Each number is 128 + 24 x the weight over its row's rms, rounded and kept within 0 to 255. Layers, rows and columns count from 0. Numbers have three digits each. The size before them is the row's rms in percent of the matrix's.

# down: layer 5 MLP down (transposed), 576x224, rms 0.18, rows 297-416, columns 160-191
# gate: layer 5 MLP gate, 576x224, rms 0.162, rows 298-417, columns 160-191
# up: layer 5 MLP up, 576x224, rms 0.166, rows 298-417, columns 160-191
down297 090:098171170152133130084156135177130093120104124145164155141134165133150150097134153127118118093110
gate298 093:090123113104135098118132153094144120098187182141134094136132088134076096122138143112097117131133
up298 101:153097129123103107136072092128122129157076112127151137144122126129138137155146119136113162129117
down298 097:121098113066142170122111127111141143103179170080158158150140133113164154147098121130140103118122
gate299 098:168125170123190126132167142101121122131086130141130127152114101091159125120114135145174147083121
up299 101:146122100081138105151150111163103142119085122148197113147119137155112118088158156123118085134162
down299 098:121153130117145114138120131119139099147135121091149147123136080110133137133157144042109135127098
gate300 098:146138135117107085122131140056120133160112140108120100107130165102119132151115143125099094091111
up300 103:141124135130139095138121110134121154097108123152157130074152140106134129125146129124120163152107
down300 101:163124129093109135127173116162143115089142136120128095119139177099141100115136112111141106121130
gate301 095:146147087128105089074141111148100117123115117160098095124125097178165124141114103139121121153149
up301 096:129167115102113092142092091114156134143159156148145132126150123160118163109101162141139116110165
down301 098:114139157113129145123109072131133127141128128146094147158111162160136147104108145137143141155073
gate302 096:119099095100126156087104137130167099130092165134088095111172105124136107132105129165137141100104
up302 095:120075103165119174172116132143109148132143134130121138158149116100142134161138128089152147136120
down302 099:169129105179134089133147120144130164111138152112132153120118125115143118126177184162168152127136
gate303 105:122081139112108139114120116108139105135150159158158115125115134125141134185094131103097119083127
up303 099:094131140168096105122175117124155160174115175109187127170151151114130137126149120093129114104104
down303 107:138151127138115142118120123187129094129150125127154134108112106100140082102126117089155105108123
gate304 103:183149116086139065182094119102147112141137139144153118163102123126138161182112099127150150111127
up304 105:125135118141121146104129120163104167126154145139199078164129109121116134166137159149108134144128
down304 105:131122058138089097112159151167136094154170127111137148147132133101154114123134098155145097100128
gate305 097:129077141085124152129122143104149132133151139109111148122180123075173154138119141126137104116091
up305 099:120134121130130089125114157139074084101136125124164135130147115167151156175167080150139134109102
down305 095:125088128098154135153155119147174143152123132152120160140138093098107203121119131110099117095100
gate306 097:149118147097127137074159138084149154096096147120148134124134113121132168106113110171128127112140
up306 096:127093104126143114114137175120090124156174123174117137132161145118162092105142110149106127109121
down306 097:131118102079169106139174130094148136135092149150134153129152094152119081075112095084074190099102
gate307 101:118127159120130138115098132120121125134150113149108148157118107108113100156132094118073114151122
up307 097:092135168113175147137119095151147114149147148108140150108159161052126156122120139170113140118161
down307 102:159152115121162120149104163119141116118128149108142097101131119076172126136094101120150119119099
gate308 100:123134112135151131120139152122155100143181137128109110154166110136132120168130134119131099126139
up308 103:149094136170144152151118145120126142077112104099125113112133090116146145178136083140107104144099
down308 101:109202098153121070147097103115142149093098105124143101090104142085136151122152104119131148155121
gate309 098:128096123102103151135128136113132171105130098090112124145148130100175096119153135114161096152119
up309 103:078070132133172088146137142125121132131118143132150130146109133141134150138123100136111128102078
down309 099:105135097147096105080103079112145130156158088119162150121074108141177137107090158134121138112151
gate310 097:097079124095109192150109129135129136146135125131151143133119140090105131111139114190120053120069
up310 097:157125130135135121130125098146107091120114073113135141157129139158102120126118099128127088115127
down310 095:165165106115119133126126144118122131158109099141117137159124153135096103163116127104095109135118
gate311 100:128117130132129086154106081101122109115104130147113133107141155151111164105121168114170135118116
up311 101:128105129111169118117068082152167114105118141107175115166139150130140125111142138125115121144143
down311 102:135171145109127073085161119115100118133130124159096147124137107112121134125147140120092126148148
gate312 095:120136142136119126155085154145135114146124144121088117150094113102118131142134113163124078124096
up312 100:105124141121129130121116138116094113138140112147111129113134106153125136112119164160166104098124
down312 101:140054148113094097157137109165111135102122132166150158176145108136138099153119108114143123122109
gate313 102:109116111086164157128160093108090076131139130119147117152094062126122108130132077138104133114118
up313 103:130096145106167111144123179105135145126136121135079112151128127134112150125091134149139104118148
down313 100:124131123107126125134098108099101152090161102173147119073130167118132131132137198160152081128120
gate314 099:135161157137110140123122157104126123132104145170139094103151160090137163139144144109089148197117
up314 096:150113091135094120140111114128087161142154133120106143105119109108133115126154153141153150140107
down314 098:108115155100083116109160101131130110153125123194170167118099157140137119104173149130086130157120
gate315 105:054127113113106084121144160160115126132128108093159134132166148091118127158154099124137154128116
up315 100:144121117104160115151141124143142138145114101151131127150123125130165091154148126150146110113133
down315 104:102154175145155107094164123141100175137136116144120149135124126098152148155145141149145128127105
gate316 105:114132144153127139131118099111173133133104108147146126157157119116116170143166087130097098097152
up316 100:145114057112109117135113102121113116162116164119057047115110107115162088121096164184141129109092
down316 102:117157132150134104154122161114079136092157170108123131132121121109166183140096129132172146130101
gate317 101:161134122116112158116170116131144156123129103125136163113162138092149139108124124116132157154155
up317 105:136128131147133152120164080169110068139130125147122128138137128194139136093145120153137144127133
down317 100:132147145149126157110096130147119086111111081110145125148121135113144103149108095131096155133168
gate318 101:119126135141119117155057104113146075155116092073116107107164154146136102116131131098117135118104
up318 100:132126142139122128135115151106131142105145125112178090132116123116111125121111122113115139121087
down318 098:098160125129108143130128117105120095097138112144143146139126143138158125127118159118145133119166
gate319 089:127115132118122119102126144135078113111097100117093131168143120109107122144151149136135132103107
up319 100:096119126145125126183097086110140112096102142149138126106121100128143116128113140176160126116117
down319 096:092145128151146165149130138163141158124163142167180077111115118129130132112107118167166145144090
gate320 098:112147165123133126144124077132154149149133136059101133076138176105118103138174117163125103134101
up320 097:168117140121128106114140143110129173130119166142103147099114128148098118150079137080103123104111
down320 102:138094128119134136143132147134141151127130070116146155100142120126098135143072144123126138146152
gate321 104:150099114103108154104121116093105119145089143113132122113114129133116123142111101143144150100124
up321 099:133104154122149133141135106136117130105191131118143137113146111168121095143121130146083152145149
down321 097:101144130118099118153113110129141134126174130134118082125153118118099156094123146142127104129105
gate322 093:134065136115143137147123140111123125150066126124101094098169119105115095161122119148131111111105
up322 099:162136145122177079170113088100157070096155128152095129110150163130127123148153128116118146163131
down322 102:149135120108128128144149106093151063091136144138141139080130115118155109124120130146153146137134
gate323 102:134091138115098129111140105159114115133130107158135145144125106135121118142113104151089078093159
up323 103:133113196121132152126117097123082116193166106172160142135116140111149096123142121116122138094152
down323 102:088115116088112125152123114142137166139123123159161125131096134156164109139098122109124123115149
gate324 098:142153122100097108114175129131153083106105119132148126155179159141113107160104080084134158128146
up324 099:147123174141105103072120088142093129157154103123123168201149130144129143119150133109141120126103
down324 100:112107135157120122149148132107173151134146097134159095123159085130096165130128164135094109051150
gate325 094:106151069136150129073111117140146119164145175097137105101137115093134166101110068107143129114152
up325 091:142080115143147140118150167099143122143155157100097151192073143123125116122126074082089157101152
down325 096:142149141142130164129108110165151123097093144101128120098133144170126137116100136118138114157138
gate326 094:131142096159105095144138122094166166145147154092105163131131128125105114152149128148098099152100
up326 096:158151128100113106130151127123132188104131140150098124147143120109166117143089137137138143113220
down326 100:111112176106148112147118144122096094123159137173160093150141178146101109135150134115114126132132
gate327 103:153108125091150094101123138088148120089108119141151112112137108154132129144123149161157124151127
up327 101:139142110125163102115136111091134112092120112149140127143103148131114149077088138137127101156153
down327 095:116128137142147151145166143109123132119104118156110114141153107139148117115130146127134111147148
gate328 100:115121136128120135135130141125099074118121132167082096110121139122123108140126118124133086134138
up328 097:125137127150116152135148144137131108130113128139133142088152125135128126154146067167134111099110
down328 100:132092144117150164131142180124158171113111153119139103129139125144112142119129103163096150122100
gate329 100:170121126144153169072152106125139078120090081129128118128119089106118148126141119154117115124121
up329 099:128161123112090121158139097136088120131133181173147127110161159125132163074123112108105095133150
down329 100:111139157137135104101116115162086111129105108123101146141114130131126100068136136147157109132154
gate330 093:145152141094145111151154137095122106095090101110127127127174195125083131167127122105158116114127
up330 098:084094142146133112159124114123167149114155153154153161137087120112118158153147126167090105135130
down330 099:101127121136127135111116141134119139096158152130151088116110115120155104156150132145121132190131
gate331 102:109114143161097169127108126124128162126097124146091114164088152098118131117107133174136133111169
up331 098:137118129163092121112117137121125148150095152121164077144142113147146180084091123111142104123154
down331 102:150134063115111097120135150158126107109138133122145130120135102137117125200142147157163145115167
gate332 093:132105094153160145114071088102101121144107115128164132106122143115092090126146100105176166086110
up332 094:148149156047150143148151106095095124117104143084097135140116143091107129141141072126122122122135
down332 097:150176140138170123139136118133156112181156171145145127138131126143112103110124166157090109116086
gate333 099:111172123131105123113117123117121143144141201116143108161101108136137163129141145146130140142173
up333 098:120118137146114106170110148176152120107131135137136124161088146116119099141111200125127132117106
down333 099:140076091137138106087106145124157153074130141111123123125116123100094146099133103148137088115086
gate334 098:137156097089146104102149080120145097156120147112131111087144118157108131132130096109133161097096
up334 104:125136117128149081122150094139144134133148117139141147144135120124150191141096116140182129137087
down334 105:111120092103087155123117135130105133117117169143115084095129134126124168146133120131149142119129
gate335 099:117119131121152140168128116111137154106116105111139140150097153071131086121117107160139129131130
up335 090:129118109107152141156129133090124172125153137115154130116144149098139122137146139135166093094096
down335 095:176097127087123138132138142166134157110155126108121117168142179137165136092103184122141113159155
gate336 104:134143128125096141179114176124116106084136151122136113161095131126121134113130129138135131173099
up336 101:123107139125141164138126113146137193142107127154139175110141155121127104119112140112146138130131
down336 102:134107134103138133172123131106126126085125116096123167148115097145085048111130126102143134137132
gate337 106:104139130140118117133183077120196135176140123177100114129151139113078168101141141140135109102108
up337 105:136110096130139168145099144131129118101160140128127091153136150162111110117165145135128126138124
down337 106:123119086130140157140181134111142077146108137110126123126124111164120137141122149114148104077118
gate338 093:147094103137121128150136098155122152122135126122146118126134170141116109115166132163164159121151
up338 092:119109074186152125126132138125147150124111124111133133159105114150134159128153130128143144064092
down338 094:142125085080096091153133126164114182140156095139113123104110146101124067126094148099133163142129
gate339 101:137164090135089134159125121106145159126118127125124130157112093138051107107176152065152069151168
up339 102:135093137156141113151076153141098103143119138104177138109143144144062140120118136140115121128095
down339 102:117133126092133050126108141150132174149100097124118150121099108185140122114146114117151115059068
gate340 101:120090076151096165131177124159170119134110126159119132133083136108103111129147158133138119131136
up340 108:151145137163105135125150165126144094139133155150137115131142119147116139110145109107113101123097
down340 105:115098122126081119142118143149162102120123109133151159117148131146099096109115097147143146131157
gate341 118:145111097136122150145159145134122119131091161179129096150176130154139153105162112127125132101129
up341 121:120142105118105143084139124139107148129131102157177135075117113116083168144107124106130119133182
down341 107:139154129144100121091140064106129095104117097125117148110120132133133120102132076145134121120112
gate342 093:154085129164118138137133117140172060134151142139139139125142108127136083132101137119108158122129
up342 099:147123102143161119132150125119098098069144099109096168132126126136147141121116145144161121113145
down342 101:134151136131142136139123129151161162119143137119121133106122119136124120120106143175146155105118
gate343 099:123128109162095148099143144141164127139123126121132178183112119109104130115127132162132138119111
up343 103:127128150127120141136090126113127139093146138092167150146120124119132177141104133119161110136111
down343 102:109105130137136143157175119139140127104165137124130123100139126093143137119119122142135164122131
gate344 098:099076114092145146091106143112084131121170156094105110136111151130149146088126125113113111148143
up344 101:104103160160121126154109109147166128091119145099140138130156151121113122126109150118110138113120
down344 103:102179140105117087112128105084156120081092100151083101161113163128111145136164095128110096114154
gate345 095:123127130108142153097091138106081138194129149138152131118122108126125133165123158154109137131058
up345 093:084140134145119156120100145130177119176169123154148090082132122132138102154156110131113133124107
down345 097:098154104098113084126135113117133174123145118121131149111100143094174098158101096107104114126109
gate346 109:156118148132110179113165081126132100141141140152146093114150148099130151196116111108130113103128
up346 106:086152138115149098168132110104150131197105167169148120124165151145136127146047145131132120097112
down346 108:157129132151130132109155149173149104134142153162120135119137105131129130112118134138128094085133
gate347 102:118150100152127145147109133142096143108180112125133118142155085124140154105145131140124144101096
up347 102:132148094128094159152143134101098111132133128146107121115155103129161100139130101099135135117091
down347 101:135105127131096151129158161129116132161110137112104114113171083127132155116151136156112156136124
gate348 101:078147106175109111142115103078136167097125169135116195107143133141132113153115092153130118118147
up348 097:053133143100116142105136113123113121178177127159120155182116157143145162144145124106119131103130
down348 101:148147135167119130091097145111148123133138158123145125173138127126147186153122104114127128114116
gate349 101:157124096153099125143145094149143141114140143144123147093159148111100113111130102131116141145117
up349 105:169149142112082127134141129136126109094127151149130152146124155128109117099108133138152161088123
down349 105:179070149112116155124135146105150118128137126094109097153119131112092135143156138108153129142119
gate350 092:077142094146160145097136136110139121166143174112104115144098159146096124098112131112157103147102
up350 099:164118132144122130132144118183117071176074111139108105108152154136159142136153120124086135134142
down350 097:126163134124149136139140134089136109125138135128141140136128120055127132106121150121134070139118
gate351 100:139132158157131141141104165130115108092120067136128091121140106134142129144113138130115107095117
up351 098:163110132153122163125140179134145088166154133118124159091140078126107118131103087127135092105111
down351 092:137132181161110144127138070096121124086139074149172123128165171167128123137106156102101140144143
gate352 098:129140155142130153075131112091143163107149143169153181149131127107184106138115128129151139098125
up352 103:129092117154149112089154081148096102088115097138134116095087144109172122138092058161115124123131
down352 101:151114159119152116108109125105167144106131120132145102141140124138135115110144150134079128025112
gate353 101:148132114178112143147128125119101111089085100167118131131082083120123101125117128117138116108121
up353 102:090123135105123113163145100123145126129120118117170141137073114133109128163169135092123165167115
down353 101:092143109106135120155113151186139130119133080175143067124113123107141081142114161097120129122146
gate354 098:130122137108119120101134170098078109127102116166120126114111162153122144089148088155133131156111
up354 101:114157121133149142115152141118206086095112093146114124157103127161139104109128133135153155105131
down354 099:140099156144138092101140125141117131106142113131136116123142116143118155153125140119143116145106
gate355 102:129115069103155140113124121111133127128118116140118126100104168129150133097097137113125128167108
up355 095:135089134164122122167139136112156130059105143144117112165143129146111168136108161080105124118163
down355 098:096085135163123153093166122079140071155132117126143101124105095131118163105105167122158149158082
gate356 098:110117122143168127145122146147121158125143089123144079154135152153166159147127123148140127132118
up356 099:144166160140124113107128113095107138172147099136132135124120120116139138123150119140178153110098
down356 100:161131100109132130123123156124133104105139141146109163154131140112080107131121123103118164153155
gate357 101:170126103136098136109164126098141107127143111144119126106098105140125130125154147169107121135145
up357 100:160116158132135175133127128091158108154125163187120060149154122136129123135094082095064155129149
down357 100:126170122153127110180138110124147164148113157098111127150102156152111128143126100131094138125116
gate358 099:113116133113115112128149145100114126096087157128162115154152145076144124070148128122082141146123
up358 099:112159155088105108119088114101129132139107107117108106135154161120095167100116151138098134122121
down358 104:100101144105143114172107107146150102151113120103122091131134097128139171098090089114156122167084
gate359 098:130127097137118128129108099130110106122129134149096121110107123146170087090130124108134137110120
up359 098:076123107162099112116121132126121109162108127148164113117145136160156154129103117112107133145181
down359 098:149133092150166134117116115103174126146141122116166114087127132113096154151113102100125113156145
gate360 100:161141108130093140085108118110130156135107126091119126095073151178108113116130119138159104097079
up360 099:132135116155145125123128133171166133122133160151085153147141101149119127120136154107198135107162
down360 104:150118148119148077115133147118146124138123172105118136122125144154086173097153146114151143098174
gate361 099:130156128142107121101099100124168111172136113137181137133119099157139143169169120137099070126147
up361 100:130140114159092076118108112150154142175132171154155152146112111127133147125131157147098112152128
down361 102:116119140108113132143164134135179119123103136135203137120133176117121106127165147086156136133099
gate362 100:129136170150101132103116116115142136135161117141120156116140090163174144142153116105124130094139
up362 099:173140147151116092130121131156135089099185139141168102132134128077126119127169122146143115134139
down362 099:143114119136120143129116116154111139103174099136103119137122174115118135133168187179111121148141
gate363 098:140087080106107159146128110144076136104129123064123109169145113137132133122129107157140121116081
up363 102:116123078089140176093124091185147190106155147111137123144112112136143105128129149134133121143108
down363 100:141156044174167139128139145123092107128167143102173173113081159117149119131102105124098103129155
gate364 097:133111112131115134102105132168141156108104128127153108157123134089128103158132137192089157177092
up364 098:076142085124162149115138134171141160109140099107146139112122126108105172142130138141148131123148
down364 101:139110163147153148152159142118113105103117141141104129137134158147138165130131143160143158175142
gate365 108:105159094120150121123134160120119102168177110096159146116106173150072131156112104118089099097153
up365 102:105145129125121080131153142110128130142134116099148166140124146142092126105151143094136103122116
down365 103:092106127134132143128105162111128131123160102109126107097147148145147193112111113111085129117181
gate366 098:137174123172165125135149114075170115120109113150169174165117117073131177151128163128131166179161
up366 113:102112148126126122126134091135176102148089162148110135129120108122126094083132107116149070119146
down366 107:131137139131184133127099156090138152146104142115155153108157116126088127117132127152132162173117
gate367 103:115169116169099141091091129115116109097158114140112105156185140152111158103143140129107102140153
up367 100:142092139105149120127147101181150142141207155142171137119091120110166135123096151135119141162142
down367 103:136149125127161084128107059067170147096124195121121091135119156135116084112111184109115154121154
gate368 097:156148135099139094096103101142147088129071149105106129116161131120138116135141123147119148118132
up368 098:058146142097137143137074136129129136130162095120126088121226111125113120130104119086114106204131
down368 096:113237150144114148162129092109100136093123147104142123141117131132078130082160122113133129132105
gate369 103:144164138113136183137120097149162147158179120129110055128167173101130130125107148099155163142121
up369 098:118129119128113137112096102159147091138109161093088090131139118138103122147148128145184141108140
down369 100:157144124140133105125124104137101148119108111124146144167107160116163094127147085093109136128156
gate370 106:127137141113163132149149099132144137157135141087111102136097148113121117131121154100142122096144
up370 099:101115133139103145138119137122117118138122154180101159130144128086146112125164144129102132156126
down370 097:122131158126102121137143123121126125123128121110123127077137130118137109146115157105192096136142
gate371 103:137138115153091135118154122119133112146119125138154156140114112112147149122155131099122102119160
up371 106:124164168146158174110110139101157141140080147137137142079148110150116148109149112153149089104090
down371 101:147087185114134154131143139096132116144142133116122161152138114169073116120129134110171162152113
gate372 098:127143096189121130158122121117159150144129152122103142168138120099086187136099095145110085128108
up372 101:142093128173138152103123090138111105153107132142108142166101121111095158103142145095092107125173
down372 102:130119113108145099172141130129141085087125143132139130136127122134138114091180086102135126124137
gate373 103:131112170065104150135149152114155136141145093144143106159119099104120100158122089135145109174161
up373 105:150098088141127131120115156170146159145155135142140087098112074099128125107131113130125119150147
down373 104:138136156138168083170120125145119120150093115097086098150166131104132153141124153123096145104123
gate374 099:151143162104156076054129105125136176113128092134163128100123146112148110105145134136076124113134
up374 096:128169128156116108176115135171138138138167149098132147138132098120161143161138140124160152123156
down374 098:118155115117117129091143097117129139120115086120133128156100121154115095148137124161131100157180
gate375 103:120157134093138125159115130135116102162151143119157090163100131106156156168113119114081143109098
up375 105:127118111162124095092139160097137166126109149145095132147119125133136113119126155137089126147135
down375 096:148124135152095083081126156123148135130087125129148141089133126150111136096083142147136133125121
gate376 104:116121120159103127076106105118102131138156144082147096133130107140165132086096140155088147144153
up376 103:168110145154120103136135123192154103107149120155116135169086150066153171105127121139105151100122
down376 105:135098116160118111129139153098104102161150112133140124100105126118138127139146135130126097128168
gate377 100:098115112129158178158084141121161096141152114119127114122154099150121142168101125149128104133123
up377 103:125125178142120144136130110117119157153168140088126112137081119093130098140145144124101135106103
down377 102:142124107115112176140125127132124123153109095133108106131121110121150081156157144152093174097108
gate378 101:139123123119161090128107135172141104120156171149112111143130106143138149137136142117126096144129
up378 097:124152113104103104148125153105102116140175103141157090098121149099083120139131165077136109109147
down378 100:111157096125111103133133121193149138140134143136128114154145111164094143122125144153144096112149
gate379 101:134122117161105116114133156164136135116095152160137111107168094114107083137157129114131123131126
up379 098:151115122113137130089154129142115146155137109169131090092143145124138118126138134158091089101127
down379 101:103146162093152098111123093161127153131154123162127137119132120164092163123116135098141126124118
gate380 099:119122083174115133112159185155153103122117140143144111126119089097146146109146133137159175112117
up380 099:127126179127131111163140123137154093139124146140142111092096105162121108147146102165167099130136
down380 100:125110159150122171145111124162124105132110144126165086125084164155119160140152116129135113092136
gate381 106:115127102107178136106147098089171144134128140169124132105123119161148114125112109146119134165133
up381 104:154106157122143132105137138087123178142154136171123156125121116125106144096136150097126125079111
down381 103:138124094141092104129154100149128147089159126095191138127126190150130127147180099136113123124144
gate382 096:132163116138102157157139138096129138145129129103128101163130113142118151138109150135155115088122
up382 098:113138158121132113124112149136119128132154123142136156119120123123136130172127182097116142140138
down382 096:148128122143125119110136117100131127124151155152141119123066177120155134123131082104093128131089
gate383 103:089111090152134116157122155108158095100113147124120107138109148114119141150176143139124118137119
up383 101:150096091117144105132120115102109120111091158104090118066135149136139109106115141148136097107134
down383 104:101113129095156154131165155111149142102136144118160085142109136132105115117134155121129137131143
gate384 099:172123086150143140102137094102148061133124110104147111130132099097125119157121158125101141120127
up384 096:121115084131090142111111115144143111138063123129173134110116141130143123131178124103127115057161
down384 098:139110081162134148141112106118122101126073134117176066100152139134131139108136149102201081112164
gate385 099:154122137118147143147126104146142077132071088116132123161126139128135135148112152131167117139145
up385 100:071142082143144172144092106142123127144118112127110117109145149108112097119100114125134135152141
down385 102:130132108166122167140133097137108144122147130135119096141137098146091147128103143094084089143136
gate386 105:133147158130144120147123116129127083168124160107132102139093136110111109063104123100156141154127
up386 104:116127097152128124067146120142136184173138071153142147097163105115103157143104098186121088107139
down386 099:110166093091123116160109170101083118103126103116132132133117116090163110152112134117117143106081
gate387 103:087122141162128134147119133093136143093113109120097103155133128138123135146127163076105111125102
up387 108:163173124106153146188116153124149117129115122133137137151101092092152112151112131148148108152095
down387 106:114101141153146136137186127120111122135174134133147137122097109131154092126102118131152109136105
gate388 102:127112091146137135150140090137160106170165132107131155139109110108141129132127143123130078127115
up388 097:103122150107080134159116135119104160083137081085109115170146121138100147098111097085148172113120
down388 095:137126148134099103123170116167114132090137116138161122134132129158120127086100145105177160158133
gate389 100:121095119198115138097111116148118120129131148123126163098131140145187140140120148163155156147133
up389 095:140096130141143129130069120110092142108127132106156140144161093101144125083110099140193166133147
down389 094:158166137131114140112071135151119135139139144170135109089153101199166118151132102107129096136123
gate390 097:134166095107168145119104095113159156122103124095154110117103077129064157091148145156131117149130
up390 101:154111128123129115158079149080120139125126143146121125115152117093180103098133142157113112133102
down390 097:128107144139098091157085146105129145114094148144164120134144174111143138109148123129157152106128
gate391 101:097121118102090115116148137140163136175086106134122133136107150166116097151137136131159140088087
up391 100:149145142117157116168120100180107103171150139147160121160125109089119118146137090102156148151121
down391 099:169112124134133111091132128147128109150157114169122127111124118169124143107110156131088164176134
gate392 104:160139112128145148126126113127101066115149109113148136081120122127096107070126160141127112112120
up392 102:136148141149152120124150097110145133154149123136066119131135110183083130122152167146103150144139
down392 100:126102132141121108142157124088150149102157129140119101153129109083106146100118125079128134123097
gate393 096:150098110140120141157148129107119124094125157153113092148084129132132126128105148169139133145075
up393 098:114104128158122134139104124104100110152167142128128158123099122149114109064160146167145147099147
down393 096:115120149084109140114158139142125112124123105112122102115151137142139078131097108148080121119112
gate394 100:098140109120112112111124100152130123130121135135145151159161126118147130086158142107103130110132
up394 100:128145099140100151124146138172161125113147125144095145104168141144147107103107105124094125121193
down394 102:089131145141132176134129108127114140116088105112105119143132148140089123119156144112160105130140
gate395 104:164156095112100150124161158126148102121135131145153163136105132106122116095113100137160073128184
up395 099:134109152161125181119118180131152130164187165135140136160141123114144137102148126120129133102178
down395 100:122112107159119153136106170131077146107147110090140070128107100132138148129104150152112169158105
gate396 094:154160124119131137063171122129149117109096127113123136147082155152097102087170122144140106144113
up396 097:142153129109135134152127148118156130166100143149132089117120112156122101146096134137096121114148
down396 102:140107135114120131135133118116145118153128131132126112140113121147111083205084104125107073153109
gate397 100:147104109137091119065144164136132151132143176110134156153139111087134110151148171088141118163184
up397 100:134136150137089139103097114118132075149124103097086186145114138140101116132155149081105116113141
down397 100:129139122131182078173144120133170144113136106090123142120145121134129151124116079101140090087097
gate398 105:129141133120134163123138154116098133123105113158150167134073163132120121136133115141099130109181
up398 105:151103153147130112106127182100156108143095123109147170116122122094119096121114170101094127149115
down398 103:095120098145111139116134105085121141102163147110134131136132095131149100145140144087094111118110
gate399 100:119124125104114155147116155084157159135119114116114162126076118158123097151111148115123136110143
up399 099:103128151137121153132177087150159136150117083148133107112138115164141122121132131103137098113125
down399 096:093152127128150127144131128165090139134117110111142115122094169130119138164095114143184083125168
gate400 097:116157137133161156136165124126116108160090099144104098142165140163107127108122140114161129149160
up400 097:116142127167127137113101086171129098143079111132113110156126112108143150128114097086144168116134
down400 099:126080111122131106090098129151103155114107110143096129134155138121104074107137155105127141126157
gate401 097:125079140147127138135126120104113154114117099170075124135125180097115136132124124098122141106088
up401 103:116081111147153153189097107138132112135159131150115153154156065125144116156137092126139124108121
down401 101:091096128124138196140101136108180142100140151129146163133122106126076125158109114132116133095128
gate402 081:133173149141150121127098122145127166074138147130099136126132128187142134139113129131150107131159
up402 087:106093151113176119095139147118128095123127128134131110153104082136141131165128084116072118129131
down402 089:123152128155137126087152148148148153110150141115136104142131149096119150114112129078134079150109
gate403 096:097111103122103154146115091147152109081127121137140109144120153097121128135142084146124096133111
up403 098:139075163164109126106120112134124133121126147101139105138165172119145104136177165093125113115120
down403 104:101082135104113147139113122124150101090114120128099130137149118114117106100116144129137129142091
gate404 098:124110108125145106114133152106129111129182114117119078132133139085116145143078128149118127169098
up404 095:120147108089139120133163137126084131125143096154158118156158157143081129146133144108083133157115
down404 096:130125124133176135152153154151126145124125181122143178119163159122150127103128123137127120079127
gate405 100:134149140104111108128162089108139138107101108145105135160169132126133115144122142145104138110115
up405 106:150109131152088101157158123070128157118134131135075118132122153099140130151136154140122107103151
down405 099:146086125116135126114111065101094120161082127135126145138139104168134142126129113164168153124163
gate406 102:111137128112162136103110161106103136131143166121135094130154157127118111115132139140107110140127
up406 102:136106124136136157118130122161182140095115140093082104145114161141126136135145139135143118122090
down406 101:141116162108114116112138092098110098108098145086132117102104130114108088127153135114147115149139
gate407 094:095184097157142100127112143153126130114164106103129120160094144115077099098121140138142148126088
up407 097:107125135146116106128115170106148083114117107140149128154136119135105169112152121124109115120109
down407 098:124109122141140101090122145164115110160123162146111054109129110175094142177136081134146142105155
gate408 097:152129099167143157109111133154113147116109127134123134136183143081108121124128107116182152089139
up408 104:121129167125093073145149168095111107130131151131122102127142104139135164121088107148127136124100
down408 102:144132106133134154101084135119127089139184131172156111157129138115123122114114111145074114146125
gate409 100:172101115118133164100087150111110118165145071073134103166117133113136110083135086167146129125106
up409 104:118120091114119158153147141111140131143112133158090145122104081078113124097140104178103077132119
down409 106:181182142099109116130129143115088132101103093125082115135141133156122133116176157131123127120143
gate410 104:134115153137093134134143154133106118154124116117133146106155136169110046131162131118145153126152
up410 104:106154098102132194103131087134131153132119102112143125131162160194107158100108113133157134123155
down410 092:134128151149138145086133110090110108120139133120156110119146169166116147122147103169117124159121
gate411 101:155094114160121154087139137128093123112146116179170096134154081107121137121123142130103128092095
up411 101:130140141088146121069131135119090108134113117166148143090118111163155136144139148132081113101120
down411 099:164102136110164174115148146176079104111121133156135175135132119147152121115137158139101140085107
gate412 104:144140140107115134138119134128170119105131115132132084163101114147127132122094183148151121165095
up412 104:104123113156122143123150162145149114136115101141106159110106092113075147135141118157102102117087
down412 103:082167134083165132129139094132148113100098103163119147108150107161081162113150092114127120117078
gate413 095:132142095126094107106133115160163102138147166130148118131139117105127120100118111093075138093088
up413 098:117131135123114131138117116150130125159098170147117142065130128150169106110147157139145130112163
down413 097:153081119138114138153107161129115123152079140186129162136137122173153083131141126127101097139134
gate414 110:124109105119117123135149154147115132146142108145135116107118134143125121139097119186095153131100
up414 100:136130129171121135133116158116106142070175128129108146079066123097134160093096136122099114130137
down414 098:114120105122114147144113127130108097137118128142140143125127135122173133191160108091108109094116
gate415 106:099080137106126118131138157106097111132115101149127116124142138104121075135116133098118132138093
up415 105:117153147119128076155108114116145104152151152103114138126123141128147132115138102132158132127171
down415 103:102101103134127116137083100106107135157144147127090139149121139143117091129149109107072158140136
gate416 088:139155113108098119114109109154134150146126151136129125163111123139165117154109147158127157121179
up416 089:147118114103118128111104133152134069132147114150100121151137128123158124145097123078117127128135
down416 093:152141099154128125130127111067093168137085142165128096126119104161112109084143183171129135108081
gate417 105:126140175139045146134130133130136140140166160171136162132096132120111090136098136151121099093129
up417 102:136165144106166095168115139113153119095064133051139097120132117112134133075144126113125169111123